python train.py --head_dim=96 --init="trunc" --init_mimetic=0.7
Each number is 128 + 24 x the weight over the matrix's rms, rounded and kept within 0 to 255. Layers, rows and columns count from 0. Numbers have three digits each.

# layer 3 MLP gate, 1152x384, rms 0.0972, rows 828-1041, columns 320-383
141168150123167120185136097144140106129111108146111110127113152149137150133131097115133078095118124135129109131160147137130100099134119119145120114123170109139171158132160135130149095102120130
109131154131088125116158155130096130121116130099121111086105153132097159170121077171114123132093109112107110178153129133139140184133094149125143148144161134096172091124124176150158129110095147
161143129133113139115095117126112112130130127135181093130092138089136124125105128120105097110143144115069165138104165098146143098152089140113121071120149142152144111131173132150156127125116123
171100169142089108089156100120127078174113125128179114157144092147143092176142142120103133141090153121120170144101147101137107139157148151146104117140156142132110143110109107126100109122170149
080150108161127073174151108123132073140137122091174106131078151133146121131109116135134153168163150103089093125095162097122136127144148108132181096133148116130104136114096147093102108117153119
141107114128147116197157128127182135102121130102134124106116160136135097123164076146130117123121106080097140116120097085144127134102160164108102109185096162115125113157140110174120114154151122
106123103120167141145107125162145065117134127139143123089166119127109113131131135090142090117087070147093128091147122120126152117109153135097132093112129111139143179105133141124147086169087144
106108114115125137104107093117170102112133089115099096153155160121095170145094124114140136118134085200144102119141162134133130117117104150131118084109127126111138116142161120132137110124086150
113098150172107141134146162115173104109182137126145185127081132102148122151158085121142135163119176106158125171120109114158133100144100168151080144096126133127125126103158123141130098100151127
105133124144098162142134117119154129154116134104134133153138182114125135155117119161128127131115123135118096114104095103122107129133144107124124091107109065163144151129123160156149091165107133
135145131147168206134088122126144093097135135105097114122104137126122152165135108121149153115137118109135170142141115114118142123121090097104121103138170131139158152126147087130120137172143130
125103121112052134155119118107148180105169119140144146098149122143182152145149125142074121112130099113108110111143140130146097153161136126122124111145114119140097159104137114136100141098111196
105123116101103112113171095126108112153123123104125102128145102113097135146167122119157136152137058126111134119125116140120135107108120063154140139155137083156140093139131136149143149141114096
134137155097093184106110120129205099102129136150113118143162116120097104115164188111143124135137093138144141137113140124140112134135144129119097126143116140098121100131128116115167093133137117
089115114133131141143134117139134130123127141115129129146112106154137094109127162113126126105139160083150090131118156091095118164068125123142115101156108103091168148115139148134118143145148121
132090091131179125120115144119111144147137093111084103153104085116116127173146140120109145063133117132114105133142161151117099102163139117165143114126096146173104143130143095164133161126087153
114132102128175156134142167110133114129154129120173143121127136096101132084080127134129108088110150110120156112136099134143117135123115176141118130127141161119080120151146120148076132126122129
101134152132127154139129096131098142134126111130095147147133120139120094119098100167140115106124101192173063074123151162142086110145051110094093116117121178130135105113079126076132118171103176
133147094157134125119137106123143143108111107111121114122168106086140140080129135140142123113108124107129110149116161148135132091137127107154138113144142127122124119108129100119073154128153103
168159134076113166172115132140141124123141168135114125107111106121136157092117155161130139132089151113119117149113137094116171140150138109110139155134126164145117113118107079117105152169138171
115159074130172100135172097097132130127144136069167137129111128102111148157106126137108130145142152189124108139134095146115138152135151118087143096105109122123087106138167122147121151159154114
137147127159140133127136163128148163183146122134090119121151126057108114093123099135166127126120091121072086070144124129081086171110112105118110092094139161157145130141120133153131110103097157
107151111111104091144148101147133136118110086143166115143144113163135124111129110112154150146152159151099095106071128102170107153128147163120110111131132097144160100119113134171127124111150131
175110123128095142156125136072137082105114156138109101109155093141103141123146119148165132115140133099146108122159125112145125152131138108133132116085130130123166095113120128129104169098132131
124101113112119121077124130127118125158128181148109091141110100071172132118117133128115169172128139118117097119106158104169123105134102089124094102141132123114105161141138154107143163119086109
157141150116137173122139164147144116134116128114091130061127155135120142138098112150105099103102134141096154128183164147170126143137151140108157152126124168138133131145140124100144152176119100
156142099107082150116123140136128113127111096135174144162121109157180110124101108156169132133143151072108098144115106117091154111124117142147146087154112114091147133178169132103103135106131114
119093116180168111139159129070120140135099145102143096144096124120075155157142133093133117137142151128121168131129128140060119125131146118112102099110091096172114119120121128156115094145130081
145119131121122145148142150135098162108118123163095097095171103147130140115127138151146115152117127150113137174146118138155138131113127110167140115118129182130102127149121158144106139124138093
135091162109106076113098099129108170102113139103113107140095114140080143138169098117158121125149156113139109152104124092138136133133140143097130119139095138134124121147157095147173107128152160
157114161146154124108145130151120128089066119175128188137126184111110125172139146120125099124131106105061147097102121127116109128140138094159128124147064113116100081124119134148104104098106118
135099104131109174114127132102111149134173124122069113128136111150101125129148138167158132145161112103146144130173102091107126129101140131141123101140170138137078123116072175118130131112116125
151143118154156142180121158125163104121162118136127123091138119105111109132145094122102144143146142133121134156115161157156113150101156106142111120110100160114126119134121090129145116140119069
117119149067185095189112132103144089107123129133130163155160148111142153077128119130130111069130088133130128134079104166120134112106129154093170120151108164129100125168111178157129078137119111
108155146144118137199129098092128099146114112122117146113083117142148128140143115129122133120101114155117162137135129136116136121162132113125139116104157140141145091138132143109119095161135147
138126145071127087135117137106142162155108145146127136104174147104144138143134161099121132129144142127127159152120169152148109105114130139135103122154107103127158132117096132173120085139145129
121132116104130167132163134107130107150132139143136107196161127126104106112097136145093136115138085131168176176127116160167156122129118118134143125157150129143160130111130133149135114152144095
170138138149144125107109084176123106156157154121121130117074134125144148133111153117135128108064139162129108113137143138135108177128122164133168129140128121088122181135114092155079145141141117
157103130134121149156112153154160136101155128129101141106137149108142159106118155138165167168116123144136115181122138163208112092122144150105122118121136112118168117166120096121159129157113126
141129105144158120123145143094104139153127131132164090176098095136103163128143144130081147108139125105129140117127161116150120164145195169135106087164118136121117167123146128134158163136145102
164127133124123114115124121128084148135139089145140101114149126117096150121148150103136135160156124129097124155137113096125103155123075186124122119109088146153118117102120116141125121061114114
122156120103154147152170119129118122135151077128139095109147115109071129112140122139155144124148151139132136112137125125106097118130114123140096132119117143143142148149115061112150151109085123
106140099131121154181114094113095137128130115085097130127098130147140133123108126118155112130156118102141121130110141178173115105122139089116118144135131143161168149148138143158151084093115175
118128080187111104161144104107139143103115125128107169075134129143151100135153123144145127142136149093113176130146109111092114141105171125126109082147136122125119103134133139121118128109137152
116205152131120143094102132121145118145163142108148089099164117134096127130162114100118122090146131097187100134124149107127140114140179145106132153118100164144127140083095101102137115114134100
145153120090139129114159121140150112134128142117126099147164139124117089130159122111129130120105111118138098113135113149125123140095128144138167135112133156129106096087123119159121126115127164
120128134121145101104133104130153114111098121147115147118115122126148147127116136110134132144133166125130115119104132130147122167134107151080119113099099125121184129144137161153121130174151138
157137140127149141098159142122140119115098123109153154092097138165148119099125110062150098094109110119163147136153133129125074119106117109071121143130160141128111148123137099088164160131090131
121128102122197157135108119152127132111146129137142165145131109102172136119087106138117118141149128095078077117164138108101163128096118152139117124154142115080140120107161106107158095111139113
114122124136093134138125103111125097127108159109166172123102069146071080112050197145095109159107153096142116096126124151142119164156109153135134116148166127151141136100123188100187156107101118
163112152115166161107142071125140160149110166103113129072105132091144111129143107137141186170155147125171156147087144109113154123124076131108143130148141141104094113171181141143146164121129137
106126154137115104123140143147126139149147157165146122100155139120123124130135084112133141116153153144111132134132106136097112098100144149115061103074131134090110131142123124131130119114113127
133072081133118146100128119128157113126160138112054130126104121192064055146129107129112113182138117118081108127109111157129115112131117141116089105106115162136098136124117152132141129148131124
138164104101111158106135115123105091138163146164084118158121151149147124159168151083089121130090142180094104109114136103138150130139138151097116129117114142126171153118139130109107153120156130
129106095145145118156126148124193151185155166116156116121135092134143082116141132092134137130116119122121197087139132110155110109124146112140123155120105069171119133130157145143136148149132198
119142090141123128114128097131108156116138107094122156129132098131110116134145161135186174144086159101124165120123149149149164163137129145110134116050142106102127102107112196101167136105114137
096165135131152120126139131125106113116126147121125164109170041137122134090106112102126143142149110114168135134110126139072146088156175137089102130098111133155162115101137113103172138160113141
117119129109093130134103118134138117137138137091144140102128061118136095128155142144114104158146113134117104105126164093138100106116102147129121098109137130094108100183147121140151103121081130
177175129110122091126073126119101101110162132129107116133132118130115124142110113124083131134156138139161106101137077140162116140125133145105157098135134120138146157099116132123160121134094095
129173155135126151137147125135144134111107112097132142141100170126144117096112110186125107111160147079145094127118126077105131100120105139148140128145135118126099110165155142097115132110122107
125141099134107133103167113152163126137140141076126116141153081114152134101104095156154111113143120103142149118108124114145088138107122125124142099114110138137144130122123144109115104125140152
075132100093086134159118148136113139111121194159100137141134138143138115127128150111106127124117152068125140122109147141126120117131102106084127151119105123110101145077073101122137127149151157
099112102129099170134147110158118152113084091145150110169160118145126092134113143103132132115068160126145128095098113103104180141165099114106119133132114123131103076144167109132135112167123102
117134142101136133140142144098162111123140115107094090140131127081170121128100115123143153120106084153127070152107145101136151101155123110178129120146164144044148135123115103114117117124085070
104140093134117155099146121101141130139127102111147077115101152081117138188177103098126157110184161119084119093128136121140134164145079099109141130138099147133105169189108144135112115095105149
112135100127104119098143104127111123109118143121109153123188110138123048118135134107160154170128147100145141132145130117117114153151099117160111097124196156163110135206144095134112139111146147
090139124142122127088148121137118151111103115157168090126121125103122044150131109154133149099113137135120099110119130133139162134134119120089125135181137131062098138132126151114109112158145125
122148112148141150161114139119106118096116136126152116113110116104146098156120122148088112112129111108095147120138119123155131135113109151114130138108164182147133114116095146117116137077118136
178147148123163087085100087131079143111133141157140127091120138115131149112122119155195144143122156118180152119106159143145170133110171105089151197128136139133127119115148127126097104111131129
137160113146113147132117120114099132143145120160125172134139093107153144136132172148133155085121103137061130086113067109097081142157103121099156099088093159114141067114126189101112125130155140
190117145120108161135120167122135127146135155118151143066115142088112115130146127125166144081130124153149124173123134125111133137148158193151117132127031152142133128156081118114120139070123122
128133143088198149136098145127129170135138128093123176143085137150097177119086113130157074128111087141164094147177091080143110096107120127118140136122141091163079141154143098124158134089114124
141155144146151149114155121141149224089131105105144117138101106144108109148169119130144114113080134137108095100092122153157129099140143152113190099153155122133155116149136180103102103110156150
131147090138118104116084160108171082147110183113195112125115140129074139115198117091149159097131145133122143125133130116201125113148130111121150110112115136132164116114091139095082120082129100
142108132107111093113135126121152167132133111180084114163135078116121119110137117102102154114138096145110081100138083161162140136142096153085157070117160158103119158097128137081147093121124110
123147135097165095107051118166117127109133087160078123105123142117091153121051097107091147115107107140160139081129150166142151104142137140138117122113164159157074085123111177154108145117145142
153126088129132132168140123108139092141144159133112147149133117126141095135145114131108116117142111084119110091106154112140151132128106076142121156121129151126107128112160099096143083132114104
103143109154128108120125147133181129148151091161125129142146100147125121105158141142145128123094112121131156121154108126090131175142158177100113167114175116136157106141114180102121164132121152
163119125106089103142098119123122137131093148146097121176126117119141098103120106100148097126138111147123123119119139176144138077085112120141126107056121160113170136089115144150205118119114138
140128100143116152135156127154116158145128147141082124117144106130109153137123112134137081102122128073129142141094117131107125102127139119090111153156112136113173116147111114156104133092078157
130125135105138078113139099135109128133121130139094112088116140076103118147141137115104109148167142123145105110158164072168145147142162111127113143148100125121147106139098164129135152127108132
118137105153103105137137135105143143087133133125141116118138100148133155116104147124125103141112133124176136144159103092131137116152113128132077108139150136121089124106141095101118136116148084
094132160159135109136093135088126109139148171120166118144143116099123130132136153139086138125158136120139140089095121116126122130140099144119109140164119108124132144123110115102085121146121126
099143116089126140119119095099164104144104162151125142100133154146122164120142091131107145108115134121119123127112134131114174123101115162145139112110126124124135154140111134132098137095113127
135149088110151134098123112143168137094175165102108150112140127153138113179113114135114149148119132123126140119108123130143121127154113109106098137157154121120087129156140100154112119111145120
126116115115118127128123154154167109126100130130122129107149100160119152117169135140105143165150155108125160083138171154116144087141166125122127145133148119093109134164119138104084106162156091
108126156111169084098103114140126115108132134123141096094149146129105128105101167144133169123125132106113066124134124118114103140121145121137147133115194111121137141103118071195112158119140137
148121121182115140124151092143073089140089147119090118111121120138102124126119117143127148112116162137129134104074127115097157128154116147117087108132118141075145076140128128130128152113127147
120122146107084149150157123108109098133119085157152112110128103164087125090128075096105146139126168121117095088115109101080129163136142080088092087119117136141145150155100126171117103153143135
126122107096151145113126131143126151151148138095127141125094118190147159119127129138107109121133120152146154139162147140151143155097103103175100131114131126155146103144076097126178107102180134
149095135150139133079117154123155129145121140107113099139143103117113144111112124121152106134111140122101120168122144166112167149161141110101104121113125159153143167163111141102168136105076114
162140159149135130159110075112110145116113146086095142142111147142129142156134142136114170096166149147113104127167117120131130154177113081145098149152124104134148126143099165140157133183108134
144180119114099086187124160094111112171115147105156137123130086144109113116135154154144176146160128122105073101131140132123154111120144126141144133132142112118100120125122160153116129104115130
157120159080142159087147141098161151171173130140127119149126141134116106121133149163122139131113116131098113128134142123110135099194091178068152116093129089133100120114177138168131097164130102
122139144130119168170105135192138132151135167120112132110188162172142148110154144088076104150145142119127082160137140117100118120169140137132151106143119093119119100154121096079143138116118098
134108103132107076157101133137115066109142126131144122152097126165162093138175092138199089139135142154130130139154115139157143159114129095137158152122123124099131119072092093146176173156119113
123106137145112108123104144184122130160148132155144087147088131125133113114098095127135101093113156092103155192114087141072144170132151154083072167093134120111132110117172163154111118147133089
134111130121093109153095119054131148139167147154125120123110115115091137136154153082129139099134134099080165128111096113115119115153098134131137126127164122114144116163180112069105088136118119
119123116117111102160164108084125133121103068129127129136136117090139103167159137144102084107163125104120111105138148082104172122098126113144104131127124126137122092130166114148125113163138112
139149126140107120132122122130127143119153110083114117129128103121160128141129158153121111147103140093125115147118179134105101122152156142118130124093103143114093093168131088144166124117129083
073081174125091097139127111098121114127120123145153121110138153152120056139149097134088141149112154094126160102094125108113138106124116147154085085140135164113148146162111091137137137114102139
109120105120115148126134092134171095113140157137185165098132122095127150088145094120109142116094131104107165154105120129153160128142151170130100132127092118146111127138146112168131111081099150
082170113116155102163102144093106096118121142106128133128173147126113121141157177162140126113107122140097114137127143109143157168139136120178141102123131120129170117100134118121130171133133102
092089111143075143184129088126099130086090135119133138103122128159075141125141110109149107083143150136148133125143138092146126139120109085137101099080125115151125168118145139089154150159109135
115125120152187165135120116105131106161120118130134131169122162071129166113094132153140142151109129113080069110131096088143134125176134082129123125105105142066147156118109136125168139095115153
109168102134107126126147128110145092127112145133131103093175126141140133141161123133164119140103119123123132126136161129163113105140114155113132133109121136108161128137151101137120140105110153
107132107147145144166136106114156138137144127113096089103146127150126080150147130118102127131121126124131124166094110096118130152118154134147152093061102149147137140108179111163111116105153135
171176153104167102146143140093120126142095136106137148148127154069165141085058123136161104162131147085169122167171134139134152147118113169125115095172124148102122139128120123115122103098143132
094121158074108140127136173086152126127149138124164108090136062134125116125140166142136144152149103107183127107128127140143127130159105097122096127150157108145117144183086118125143125124114131
177148145151142140155086119138112102087114122125115154090130151115140123128135151139141117130138114120128106079143102121094151117166112211152154114184108147099123098126107104094165154138101083
146147104106118101099139125120106120109131111142113123136146103114146158120125123079158151101129151159132101145125162152123084091165129136088133124149133123133129122154089139140142146097130124
122093119116137123143118130128130119108152135113145123108128117155136124117078100101100129153111120149139115123127130163142112116113146127100118103109114112107084148135139144075157129152112101
131147112194144125111116104151135115102113139139128122144081129099195141099101192149121113128170151162144097136158154122179114113134165101155161142125115105159087118120125139166112151115130093
136120111165150127108171152132141107111136103111126131127154087174097110133157139141147162135119110139144136108119125119152135163122130161138108105111098096098088070139131123105113148164124163
088157141108167146133116095169124124113140116101155130130139145087141151106109136095116143112127112120130120127101109126133143152098117167077124134137118111152128109085137081131136139099129126
118129134119132190131122116107124153133175127114142118114143161133102104109101138148142084132099153082125106141150099099107130143123099137119122142084130154153128134127097125155168099116145110
124145122164123140130104132180172116161128118110143116099126144108101112137158118156167105121121156147134159157108145125115107096103166124149129125167118134075173144095116149146105108144143090
126107096112147138141134159125137091086131146131118147114177133155078120135097136078093117149120174131125086144143150111140157125160164112131147137180112094166131101171142117185131146112142151
096095146125124118122141123112138136134081144121146114107123121173114136139139155153112116126163142133154134085159114111131138129121120162135139104136123174150085110127136138173128141126137193
138112152110151121134158129148079126152090110141128122132149133125081126093120125164102147111130123117134148145100122144107101146143081113165113157130140133126166137148119146135135135122121153
101108141145117141162111110092134085119116139136126096119142156090124129126118124151126145117139131071135142143137153128122126086158143183120159111128123110128127152124105107131119158109136160
127135153106088082138100180103150123137167148127115118176131121125107098139178097120119130133101190147096115139159103146103140119147125110114125151121104085115119137147146130118099120149136084
117117086178145133174147113137162120177120154086137143095105126107122163128125101155121116108182138161128117141125105120125124115132086122124119133118154124104112174130150158120136122148112061
115138126135132174131122189125138120151157117106153111113135112109109095121154184110112119129123143127143105103129111152098110137103122094139111156141149140109126144112125107105151131140143127
138179131153103121095129138105090094135167114160135076117107128125143099141093155142152134133166134104111088176108138149121112161132185075145152109139122124120123121155116133137145136134110125
103132154095147149154144114131117109110085158126098167115114147109169138139099099166056109129105172124134147158132134106089166151141136153104140134162097150113132127151120094123127152128096131
145115190128161115149157107147120131152125106116115158100173102148140117172149123101178098132120125064148140120098110119125101119110143119138118118132092117137104141095080166121102094101165104
144112164150130124162164096158097111120195113118142140133114122152126158110159108108127103116075169080126122148137109116151140144138132127119142112137131135135133167112141148132130127120088075
163104139185144109146112134102108137125101099146172090074173124126160122107140126144190142121137168124118122122141142105118112118130124205090142142093164107136150196121127093121123165139144186
106152144157135134124164134130138164153094101096161144106144122128131100125090127101146121121169150140109114118082110159138081121118150101138151130149118116109157118175095147137126119080175137
140132155106149136148102122162108117136139148107133136121181132132162110080105124128116148108116126123145122171111113079126112167127097136155133174102128101149196139148128148109161146139130153
149132149122096133133112125130104141103058148129132096106141125097134154114100135170122114154098129128168114108136081151124131141123114110156101149112122097130132159119112106141135111179164131
103151117076123138135136086118103148108118150138113118138140148107152129117172129130114150109142124138120157092110147106169155100115137134149108098150112116114108128112140126115127140112139079
145113074132120094141071137160118150130100109132146152159131174122162083107149135094115115124147156135149140124125130153111092124160137148161148160137160121173102121141137138126140130131101126
142132121120129125159118125090128094112140121114148139104103116088119146137163145145172128127118129113138150128128163122121096168110156136098136115163150127063127114114174112097170155156137122
113150138102173134109125166129147151115145104119147154102141131140148105126133106169096126114135120145169129106121152127135145098148117150118117123170100167104120119060152157120115116135154159
133126125153107093115139158112121166125118135152142142135112094148135132104172114117099103134160121169121144120116141129114135116125118105154101116106099098115159117084161180145105132127131134
154125108141132137100149130157123080111136101143149133142095170131160158117143126120139106076144134102125160117096157127152095139087135114133142136128146090099138130130174116166079126149094139
111142156143117071193166127149101145206111149129103164128122105087097100078155124142135116120131113107128146126145134106149111147128123086128121131089089127179136146144100126106121153138128076
107110133131123126124131120103138118122145128115109158081139110146145134161116133122115122175141123120123093135120125088129172121120110155152174165141108080131106142121099134103139093077097160
109155111145093106088115131127124108130115128137077113083129153118090081137130098144101112101110145151203167118138116115143113148142147105158130102148134156106168158160112163121155129163120115
113140137114150078142114190134126118172110148133121127150154131103151141134141094098148138111142157145141130170076127136111114100152154133161131144110107132134116114146058095113129098098131101
114124180118127100098141155093126121140129151138112156112166135151166098137113144141148145147101135116142170143139125129114076133131094164126091145117151145129121120151109142074097168129136133
111101140107118116153124118134157129095128121144151127139154146145109120163125101156124156169104161094109141114102073110136130154134075121137107127129132127140180113130136113105127111150117103
151124149118129147134144075122103133115107107127092138168157143158150075134113118113142118134139134148200135156139125127201151100116124116125134118113115148110064129149151147158114124112114126
121139158128161133106150078164082104100148106140157141102147135126130117096132178141129157157073134137149102109077108128093148143177145120141130159124102157161139117123123136114120115084122119
134156137170109150164120118083110122133147108204163107150116138140137121128149141163106106144126115131152173120150124166156140134079118133174118114131118132117131130132115088100125161108110110
123170145146159144096119123105121098085127146157128127146103142146123133113119098165137153179099120136142142177125145138154118158140133077135115136134131120137122108146117136153120144148100123
135112136158124131159111106152131110123059119151116132130145117172112108117146114088085137177137124140111140116122141174162135090144096149085150156144135117141137115096122133151128145112122130
130129189118105139114116091104137134114149099119103118152126110131160125121163148115099145142160118131141112150122127116164113142143169061139118088112126127096107076136136164141158116139120127
157122116092116124133142137169132132097129141151171137137148127162153130149153138142161129192166093165175130140109150111150123140120151117144120140149108099124098165149128110117136115149135135
151118113138152159148095134147117157075140113146150134138147123088143117099147121150132175135144174129108132156148119103128132134128099094149139104107125124129148080142107123117104082138112155
153118116142118105125141116116157128119132083123117148122114138137139139154141090124113121159116156144104156144167083133147139158112123128143195121121110130103113108118102137118112121112114119
114111150152107129100100123114129117167105139162139127142130176062124137116174106155112172143164142110130155135108111130112111138137150131097114116115091175125144124144145083145199137071105122
118167086162138119126151119123141135115111136141123125108035118120098133142125124130111122139143094130125157139155153154119111111116129134124126119114104135114132108149142127127125164123098126
121113100132140107138174135133155131104138135114131109129116130086117152099062177139146095112105095111163048138129121131107143161140162134112116090125085110123120102166165122139095129093142154
150098109124129100159093136109126113163161084136106082185106123099165083170100136138115117160136126122103149147144093160174104115127114148114090120129139112111116126135132118132113122127107163
110124144121126129123120121109095149136156129144162156138110099143078122141121139085138128132170152127154096117173094156082127158155143130136140134158160214091129085129155148143117129182137135
132151138132144127138113108174096107095122119116133122138105130133132145144171090159073073099097124137120139112138115139056130100112129095126115115115118141181102117105130116155107139150085111
093123168117188139140137118156096084093081110089079104123127160098120149176111124153156107122151069123149173128100143119117129112136122139173118134130130135109138137110112111127117112115112098
149147110112157109138102140098128146120117172186149146116145146160120125162163127118101142083144088120154167106176117117115123148112097134158167133167138110111178140178114172120143175109114131
137116129160134112094114144169138142140124095171112110096122151103128134181060074195143128085109124191125178129167138098133149107120110116135164070124074171123167081141115186122074153142138115
098075115165121154091129109113101155105154153160108126130113115126129107099125126134102164134127102142127173135129115112146143137118091127172152135130142122154142118146126110151121122151145151
112157155182136167130126133105115143111136093139086119116115109145104116103159150121119096090148110089163129151156127144110158130136114147125099157135084157109111147141159113168115121148106123
117148117146159124098098138128133102152150126107125101142123128134156126113084116159163139117081089174136098145130176104122103102130132122127128146108168157114117140138163158121139095116097159
122085134119150152147103150078111139147145171144137144080146140148115126069121131155115144106158151162157149135089114178081110069110149133197110103146121113107109076138122137155100172125140112
095099134145120087082077159154127107108164168132095147131110136102137134111120096139133141127136147144093155122159097108118118139154109139125149146122142117121151064160141132111141115098104170
145161098148123109125172111100125116120151138118138116142118133119119121161149124112093126161122106103070099110145123110094148143106114121125144113112100087124122129135187119151142089166134159
094157115105132137148066131178145134117133109145140133110145114181137113172117145119128081129105138101098192123156151122155156141132104156147119094116122125147085090116071113145141104070106135
124156162117117163121084113131129168139098131060113141136084181129115125112100128143125144164084118104119078128102150125117187136124061151145168108105100099112109151126101119147163128125123111
130129135113112189121184131091096148131137143107128109136105137128109109085092112103122132139102119131115113062092063120129160152150124143105151130162157145095074142135073154124138124137107158
104131133133142141108143080135102103099128125128151170139135143150142115166138105117128085132123079142128154141124088130157151085118091143105137157119157130167137140113158139114147124161128156
119125135135127136132139131152124130103120141157104119118173115112128079128117156105104151141158126126113128139092096114156088132166076148133120143081116178126098134112110128152153092115158113
140133131139135095120081129093127093112118150114118105125131123122133095144135112103118139159136176116127128152142149113162137175143143142141130145108136165109176168144116104115109105112116128
093156146132114132098117188116149080159136145103131102124140135150123148154136111138138091107086084116182129146143149130088109111109129111110130139168160096086113130090146129142174099148086101
128150125128124117164115089139142111108115143139121122109166155109156170149155140138130133139167158126124147105160119087116138105086189178085141090097145129121113125150080165145111130162120170
120144118136135149134133122170149104161154167117143093108144154131154097089181149087123110147148150190120095119122159140148101116150102133154105115131105088095116127133096094142119152134120106
147112133099168104143134160122180168105150121132132104083083147103106080098109115148184105134147130092141126135133188167149124163090128151137108087129123145098093130105182126147133137076148130
139168134176160101126097096180101121099084104146096194115141125123102113109128117158118137112134144162155137128088122135120141171133120117085125165168104148144133130142142114155107127134127129
146123114169115143155101124192119146130082149166190142111145114098107156135121107144111123103181140131176150121122158160117146141135087152136129087146136139143105135108152106112130113123129133
134118091152132160120116144162143122150154125127091106105133141155118159089076119152129096152117122115122089109128129129117093149119147099141127087119138132134139113148138167104130127113120120
130089161169103176140136157107145143097163144130133141107085127089133146153088117112111090100130082078115131154161130127127181125142108107148129098140117156097139139131164141147135170110155125
121089148094154113059138174134174137096117139151131092164140142116113142112157152100075135118138121132143129113106123121135134123116103149086117105103161101134095134100111170137109111141153133
129171110114162150137094136141142124142139128101111150151108121107102113141152144131093130142144102127133113147139121119068118084096111103127130114178133102128122130172152088130141175140165114
104145123119135092105124142109108094117148084116096141113108137147133148114096119128124093130129108168128120136130130122093149076129147137144134141153159144115103147148135170138134151109152120
120156137114104166120162167160149067132118147100155103130138162148115133129141122118095119157146141117134067139128128099154147108130117135126119151137140100082167105110164118148139156146080140
167107122132104109098110133181114112143090146134114128123113112156148174127115121152120112147132122094125149092126110094122152132152184147131143128148116137124106067135103131159157134099100140
124164152081164140125147142143124169136172112132145074153116110124132152140135121077117154140124101092130127143143108138118112145162155104156135149153187147108164095106125098091152100163148141
156116131088138116095130127097139110096137157114114105096133131138114129113127124126121109133152163117112119144100127110180144149121125146114150105097110114117131135123109126158151151185124119
111088105107148153109117100134118145141149119093146104079115127111164087111121102165131119108116162153117119134136120140125104148119120149139139157172149154165152138133118120070167093088115115
146131205158128104132126099087128153132168113105156130126124118139111109145131149148091163085101104162115098109142105106122204119077111139108147171166142139131142154112181146098146096141154098
132121146117166117114150143144146176083151144149117133149115122127090153182136111118115065150172147162132150135100155112138138092109122121142110126102109049104145111134122133111131100203125140
105155136130132143130119159139166107136116111133161153081133086114134166096132132131124117120163135107132137107108164142133123115153125130151115127118128151131113133150159151109104126153126079
126140107129105109118110112141119127134142127125167171137098098133122154133163121129171110131127173143123168128114145108125175148138129166120066139107109111123138089186137160137104102155101093
127112158138110107112118103114105131119146089160140133128129126139140128160125139165131121156121136136137112146095152120153136167115141148118149073120155153168107125135152161102142148119150128
115156109117112151156165117127145111149124153151104118107110130081115156122080142115067107152125146123123097089110115119108145090122139144176129120138117107136157140101109115112099149131135141
166127128130167121172138143163127114119101099119122089134116146157150125153149104158131147104152097093159107092154126180108121158172103139103162129170151113136136119137076181103122142133175166
125164144155161143086136124076144115091103146106135115144145137183156104151134180152146140130136115160180103124118141098143118127112133128128149131120148146128130164128126157120134094135129145
155096125140107110161121128123161169109152136110148146138173155119163155103093141140146166134144144154141104100116164176123132192169089123137117144136122099088118093170188137123151082133107115
164107154131123113145142158103099122088147117112107071123151146111122171158119094146119146156180117152150143157134063146134142106149099128098131193111119097181133107074149110122166140119117143
113121139129167098117132112196145095106144151150068169143155136126094142100097131108092125114152154136135108145123157103123184074115129129122066118106107106132127126121167142137144125112097160
095117097147128104113144162182151063094142121126138185131111131122155100122105129191115101145135122104106106185186135125131155130107165138090164179133136165170127125095092123132127146163136143
111155116186106130119096114153125122121111140123157134175127139140141093103129085096183103134129155155117109147149092084164130144122117152120137116168126137152140075127159104162084138094116100
096132142111091137123142141114106140126125104163142111136157105108110121158164075127072139089098111123142142138101119151137160086169181100148113148094151146109092130151099138155165085147099101
186118130139141115108199140111122125118143127165126124116150151118111089113119094121112104160119127157116121082143137116144130126108174133099141130178127136095129141120120089126155111120097102
150129138120139145120129175171124113124121127141122114141084182146152151133091157164130159099141123158095135155116120147132165130131164159134104113130132123132152145135126117108123143114113171
158152145166114152165135139115114124079132134107120144145147152119164061136139105114098153126131130092100126120126153117206125123152146130146149121092154139121121115097126110123121136152116084
134102092153142068126063125139139102106089089158146131135131123149112148169112106104142194135128168151068119080132113135128126115100180084149121148075123136144120086132149168112102161148139098
077146042172088132137133129129138133104104135142135126105110126147158151121117093139113135151098135155154116111089114181141118113119122112085130129128106050124133104143123132164128161135125118
172108131163119125161129103147109091156123135145131132114126106115141088131126084164114108168165127114135132152140156080140116146110162133172145148128106108136147127097096123113119137116165106
111153120148101176102116144112133114165140106109100104164149173100117128131136079147106154148097095132119097170142143127122162134107131056102131083107109140094128117144095149133140107161125127
178130173085140115115137143131144132140084129125142130157087154119133137124155102116139153129111142102116127095118162135131079125149154099130100142127109164133086085120116126106113188105104125
174133140164114133139162095136130107114154124148129131157058104114141112143141103149176159145135160152124121138144164126117122144167121100146120098126160088140157109147131147153118124098105135
155135119126128119132114120139188166147102136154124140108129125119142128097120106141176161163088123082179119121098112113099123123142148142119121109081149152130144101094186146137122134123107158